{"hidden_size": 640, "num_attention_heads": 8, "norm_place": "pre", "extras": ["local attention windows", "gated attention", "exclusive self-attention", "value embeddings", "hashed n-gram embeddings", "an embedding shortcut", "learned residual scales", "weighted sums over earlier layers", "capped logits"], "init_std_o": 0.0, "learning_rate": 0.00109, "warmup_steps": 415, "decay_fraction": 1.0}
Each number is 500 + 50 x the weight over the matrix's rms, rounded and kept within 0 to 999. Layers, rows and columns count from 0. Numbers have three digits each.

# v: layer 2 attention value, 1024x640, rms 0.039, rows 674-693, columns 0-159
# o: layer 2 attention output (transposed), 1024x640, rms 0.0361, rows 674-693, columns 0-159
v674:539434493437548487497458561459471434479446596392523422527493519593383362583530464457394450591357564379517542476465517535545550439501436637428599539448457525566404583538476542452462609513461565513415586456613474502527467558614508414659528450485612408510479413565494512423486492451539570552454466472440364526508461410535463532594494450375468533537486528320473629453577480446489565527496472454476362510524391474496496593506565496498521585590570511481533482485597558511400480505580398
o674:469556527389446574506470448443480460555465588489496472550482555576457452541580556472356508512468411510395512419422388588509451511549519551553509464521463515523568493545413424444567548437400525492508486505574398574468531623489577452457597436349576506495448446532577434487426536539486606551474442468544448453484550531507465546437514421549403519506440457432524507558394540657432482488598490598489470457403473492481554489470539408382475497496547436567544639465485547404447540477483486
v675:513463542549532443503550428440499466530575576468483500466558498502544464514587516423492517531555479430420511473566487519479593441515504437492487484459490540545493455539558471490568539479456478439512390475484573531505557486546440531487444469498534488476561502510493534513473513493430498510504560520479451519502556461522448512468381433489488478502555527437522515472515378494652517556494537624492495444462591444485490430461557566457536523486480525530567533484471559539503584488467452
o675:428571552393428559509423402513487471475512537447564528459459481497539505555499535478528507482531499528456484514512508551492465478549507468525401572471520499512527506480560529528532475548470515509498453543454531527506544419476491502505467474515493516499527483531514519482454504519521500493508523491500543486471537543521556485493482528462527505483478577466495510492562524497559510500497632574548510532529539511445549528480514542506532522543471490523541580518443538475513540473553522
v676:608502593622549476453552493474500487450430491510504582492449487508564487516560533542438509453561465580458473541551449375420458537548506407440428580557471505426427466340569486453581622464483464446494565577539534524455543466549380539408537502525467567525465372647551515468441558444338515387442499403554458445601588464312531578375504546531500522510422617601468450359472522533490442485421544489477519465419572513432470528470448471522477434395624520365495523448479370493588444367564524
o676:540524525590541491572500441537436476418617541454513615474542552499415343552564553433460451514588451436484451468411528395475474556557537463523438437498628481307447498365579410404619651514588424488522596502535483627573565469561414612488555492451464505481610465589517539568474560395438551437498499525531489472515539535490404627508589502601553492516439475412517510555555533423573512565549524507595423603506470486562504546372450641462483448496525581476431354507500446515474516477530536
v677:390415395445597513525409446517543551517445539523520591489551477519563433504453479589575391440455516452614539546501500472458475501505489538557589379489482508529534456478474422484476435576454427547471518509405491500531444608514642455522551445426483572530528564616498505489540512578553451498487484455598626478416505562421595495431510485470603440420536411561484635424518460379465505569399545480625422436634403515448550424577504360483553522494558484459458455419523451428512530483469439
o677:409571467377465514542442447482562512552462555563529533432451629490539445560529403550407589604478505502469500496642544597621536456557466448507597490414438477494558475456462476441586392413331425562500391452542427448493414517413538499468531470504551605549506523487633330536448550542573521468521558482589484486503544552407493506441490464440584550602400521574520581464451494531401454529508466605558435343538437519434483481611425407438489441503534614502460386422496484527520536466514485
v678:508470430508516462499537488478497540463413523608439534437429541452399487513498466509514440541530459509365539511551465434529456489534503466507438504535480353459440522470529515498464560565358460397488555577436508545496366410482489400519516476474487500544564513550381489442495546512523436567510433470547515613571514490520453418436539508511515427431483461505566483461538559531501461588455487443555499473533522444496557377475421505547406430459486509599480587419530605516471425466533479
o678:566513509433500463469519499459505565424433490487501550489522628506506518521506492413588510430454464519571567487465505440484447521560432523496437515559549453527469483433473462537506408598408473478494490528552519477431415486545470442491618393363448504575562477527374588445516534532501396492522439446439540524454505495541489456478604532384586616549369543516530521581484627516504456475553456525441500548512506514549532456470479525438447558563551484597477549514547496377467398409443498
v679:522458477388575494533480548411445510502512513428486401433626480466440450491534450488607329476446535604536545519433499464518514522540515453429513483444540451513395506538587423519494473498474557530604595504581524350516473480518515483555431537531520464493494428407498517472420518543554459442383543608493527471536440425571513578435513473429486497459581341584493480518495497536600510519563439542458472494530483471600447634497453543423548541604642461431424505539421518486510543636496482
o679:553514504436502545561507522469489608447492439471417334531582509549450481445524467586535511531523476490484449559392530500561489557515557431442544454458492509442595480576519465562583599515515480590562480442497446516461480471536546577498482528426448491427491545533539466520439468515531515507437441544551468455523533535415553460507576430505497466615564493497408403467479440638541510581463449502499547352412553481569454556479490494492559516441573487413482525479467508566528485543521638
v680:534502397441490449461467525494617440529515469356413384411471472687520439494489498514522650597509537376594447649419396445558428403483507498585499379428455494515493496520413505519578443579614453590601567409396463560368444450551493564418542530524512533407539467398599439504472453429615436558563440541530542459611574647634541461543497465537551436498608649528431554457556383484585528629500472567621429364541485480529499462469437554607431490589505559557457549440342529583470512543634544
o680:520534416548466437486525531460624429420348489626535572472530550615503507506494411530424541422591496532424468505546494511501523509579497463490552524463448514537526448498525485447541469524447336593424500413461497496513505514523512505567455494518534552480440453428510397444501597473650550563505524487620442479562481446451463508503471355519498538519593546453576542457616454551401473632597442463424430411534491582515566543493511440455519454454467497544494381468549520514564540550433545
v681:544550572563553522513564441445501576445567409480506398505522503482503496591517450404553462449454481444552467486585581536407554502572556585590504471513465590631594532469458604577486468422653602431443420536580485522515452545566535495434467404515482533582457575497550440398489392491526441395561475511580498491317439475510474464562475481449564480483563500523497382619515425418549440467449371542580532491550536497455463474493532514526516456376598535539452506485528526522475580467556508
o681:551445526603504473477569473496522511486435488506411463473577527456438557559546427431515416466460483553491397465572519556486481543492483449514523506429499538531487502432441611393410487471469498539476514532514565504481491500555580447450403483495415526517405489494601512471545429490569472524452495568505441487603561522518528538486455504575711473387551485482472534545535460496469490428481501481462533534433495543451503460413622526441440538493549609461454550590520517433482600489482404
v682:508424590425554446445472515498395567544547497506344633538543453533490536503477522550467489425541442546445473500490557515571417552515561503479561488465523482463481537514539437477503517533494485709590406451598358395469416483481518505662605580499435487398485421524499420500512532507465496473500503552492395428615386485512444573468489528389547579383499556472414569582543449681445678538520539577472565481606499504492384550491544497528553450405407560483514486518507468459539456608559582
o682:455445569474574459427509516475541473425532468563560521388455585494549492612477525612515548587495572494444435587421603564646471524526500497556547473476549576528507501469449420559509477478505435611517453379547326457527365502558521508465548473496470514393550414588538428404607539439516464522456509496515419497492576602530518482461566523402488530481535491535392575480470412482482490492528499530487627437561579620517491608475546597479510483362483562639475579591462499389404559433566537
v683:598489597520481523535556560474453496562572466473540528416698639415553505507516556456569589488481495580470350503529538586484532483485476419482405469477505563519470476544502477514565516413421449608537454484511492484598603664402531395498471501439499464565526474451569528494469480491421519468424483548458551515442489654558501403518385525503535644553506559458473487611516522567504523462563424517580440568525586489489605513495520558399555537409529587509663441600552499397564584406356548
o683:527459524482534615498484437499419426490502553431545348480458452462549450548507559446437530512456557576432560485483483568540468435454474343522496412547587487531429524615509484503445497522523575529443432507515502531413633510484560485577446509437521528493565532636505529539449509479451538488460543590418568502432472562547535497421437543488438429485463441528477427621386453417554480384554615596594569490483472387469618537502455587484560557479382516440411610508522469508546543521562492
v684:483510572536559448396515431406555466485520366539530546465505618474479529480429455503486494337501486514499446374492445503527457521502495447424569512497549490446441473469598501411458513539464539421442580601489506461497525471528475488443481605513444570389488609615520469462574473547457371458497479512436550570363581517419556582535538457565550492576553472541498494499353522515678483385376637472440357626482487562471492466523572430557560454452483514549594495435456525488511542465466463
o684:528447510467588391466510514561430471460490470568478519530450523523539519453434403491573569439532464511476510441560486496597473515508550416464559552480540533423481505387514503464487510561552495527555574477398470396486457518515484538403440552629436474552431523383464498524562356526457453491543416563520475543549405524515427536565459470456572561426552474503501579462387491412502465397415477442348417566499535479446464575496562441537530512496560523501441465471487425568441370514441431
v685:555521539564499528499551496474533458487505523598457500610466572473525442535585572464524427466536529581535544520546474516486485575599447601526496498475546556524510575583591559531532476521477627507520509495425457547556457471491489333524522431538423547578519548558479514566561476538525591476578537456462529435419530394592508500465480558501505511409463486493445489479465515531444469511524448465591492557594426493537486580546478612420501519492426457411488500483471599452479456511450451
o685:475500562455424521459463455517523454531529567522488492482431500490547504528508539474536521445459553488539500519487511531450486478542434504527500499467519527469455447502529510493469471501457591442551448484529498537533479455456493455441521467474470515462539499617536551490503563507442505484534550523433540485488555528492578477524427502418558503438487519498512472488496575522501486477435540540554520530566470512466554524457463519416528486534526481478529478549471522508516530488475484
v686:425515507372511521486462558576465496463441402582539521566442540507462459468529575417505480465417517519406523522561546551404572470509472507505503538416458636535483484467586493412413499508486454535467501462523438566524556424538485453475461471515454465497542543439469448442551413547438492401557540558469442607542519478493466513483516480374455520418507528464432459501474495496481442448464611447453475561485546536448487549560529549533524535397584492541429458513516469545558492568552483
o686:551487471500486490506539511532499536453471495512476442596481540500470485457478575448507522463482504496445532542436503479505529471503481504487525488503528538522424498549477492485464525513555483497494516450492471485430499518589494532472474477530496422480545465549474551555549502496492554526457479434539439514511487463495435485512518489526468515536556476503502431481439450512542471519526489473457551479469543513488509472474483433516595534500470561492508463478557455545445496492493540
v687:538471583504577503513555450382583488460552420405545450496467521555638496483520478431530562516485527543640503438562550421522502463505621515470493390550565461394552429447476408489586543390520520479531453438463580474532415569507452621500499528598478541492455409460443481537494465533473555550475507525403473504433464475573534499419539579436605419390545441629509463430492611558581472628510464498613316440603605524459505610569540419500510556558538608502347543473597486546477559509447474
o687:535520541485561492465536505585580531472419495458559448537481478620573368473471427519317543614474547507527413529491571423452518460437513537563471461542453554353551482526510378462474562442514504462513536520389484567439496585413367557565476434582530497451362601409551440507530554575511508476550507541430557550528457465435567606471471497513507446559527435505576506465441509543471446531437477512501440481491656478547490527478562466478482488479565578449501515497474556485496463486386604
v688:403548588479438431472526527471535481418414506571449462438540457337481516522478426528595441458481489465444469450537528496525535493564522463369504428436515572515558501462570533572492463579433505456482451614490568428484547629485555464489491334455620440488518501493491516568579490542601455529488538546554538458559453510375473423470403333382507563536555471467668413521478465516500516511444377499418606530516484499481466477485579469544440467447599561478497444428566531516397505466432526
o688:431544509488539560455478566474558522510578543462502507468515543433470479477558550460520400476556428550460598435486431501536402460506550419488481474491534511549456521462544471477420467520477639497437442554519620448400529512607430475514579450394490541543482579619477553479511395490478362516509534461495467515420504493505498481576522514513438384407447467471480511587432532414555581333499546567462635611538492555500553515473580541594529513570487571456507505514504569511428444430470462
v689:508508564524518494546451493386541454482465511490497497523507453556504454464497487496481437474476535463500552492530553507462465535495486460515497466459570547493492548487444512522548482508563544477475434491557496503536414485472479526489433491483471526508455494519561428455535530439511569411509579451465534493495531550492497464505516527491478462425502465505535546453513540428509426468486441489518433561442524480527457486548489471501464550456567510538572509513528531520508521457480456
o689:606423496615591422510621551416498498487469507503447486580561440525462512439540471555457479499471492476541534500476472447488527515442512514459537424540477452466438526542490485443459548529549523504489551544554499455493501548495498489521499552521518454470487534523465530527525501422505533486496497476464470552509495499507416533558433442575412470523572461460521483495472507457459516513486395433457501491472472511521466466541464463482476483489521507482486416509544480545500438497470489
v690:496525504488459572561509464556480459583414455527507473381430536480505484492509455503530507454609438535528556462454416485466499423516449526435462540525547434439498500623466512445478548525451439557489586468512491465479526529503549533530521485518540467437548401608488480412483525508475443452472444424419487465470403583491458462414505430534469458581432506547512527507489533491425506531444488418450496483533487562511516386474380419491435537538532493545597458509401414547540420476510473
o690:537470449543533506537531532492452505491524497535535428508482487515430474495536495531532484494506440493504550492471438503484521513479476551505552479529517473520500529559497468482509568501491432527477547459547475469495492535564494532517465455470536488474506471511522510511482519463420512534494453449501486471495456500476435557487525484561426421454506465511526485517452508497495528548506450499441554494493467500564471471489516451501529510481516476479497428466524442568465512505470458
v691:437483533476596472458477435497462478554485482483531468419505452461489519570535508488529559584438472508505410492515485423480521477458487457527539464598523518575406466463513515469583447560523432489581554484430477432531513518495406437425506497531459533437497558500426584585475484528465441478492495563568409553608587578522494533494468541492542465544469493475502518546497551528514478418530516527489457466513546452473447491435491537558496507477570614553463463465480470556529456443464569
o691:494385471530614499473560513505471498454504506559550432504596495441476547511512539429522528487523529618496478509511601456526534504581499496482510493607552562616546476450450504433461506574508404563516544425427453490514488548629453558468384496618490459453454507418499460543559498552496466506560446516511442542521474523502505457458544564489551553481592468505564477475456452592512437468432436470527466472502584478425430457499501517499582639421479537556526447441458409492506492535356456
v692:550506617588486481484543429393481456429618528548550453486477512399477523465638485508424534575529581565492540525494500433425445426464504471419500528579537457502354523445494581578612417492531556444473446458447566451487515465511513494407464568528426465544511604548530578476501417531476399479505474516445588514508539570544627514502465469515481596575459527412372464456425413447467396494487476589468654550509548508447564507503472456524432529511522478603425492469528523483464556415489540
o692:531522501572505412492492419513450425498491451537433516500466452570484505492424529464500453404522492517511528521532473430353449417425548418435510494536566479481463468510471548417499428548572546508483516569451615519551531489455511463580509506462511422562444514505452606447432397504489494462513575595448570489441608427402566473494430472506470554548538518400469507459584454538531482356545523540480502568525507497416539577466515452598438451589439505573434537529451488593475496495505458
v693:469568558504506525523505496475461514557506516483408566496425483533609504570572423552584575443495429492508510595492505483508459510513507530400462317553506568359586587470480445484413492520522455555509528588508525593502424594489536356476569499409524471530509501561525546556443534517441431569536427503531500510515547500496443456412461416457494375602552543472500494465499478595582455542611440432551444470564523506585446575452471516564463530514398459511508388619404565569461458527478680
o693:530510513559565510510575462429488541536470539428447572600527563584512504546567550470546473505553463485553542548460523402383522443481434530555497391534467521385426543482559473527409555455586548450574559555463495505389534610509496495496494453514574416512463491578473544563493595447495481495548528468491469576511505507511450619474398442645396402561589438420497481486410487492562531522589494404547462561459528474616441496498499586569525452419422466388418330490533465493491528524494569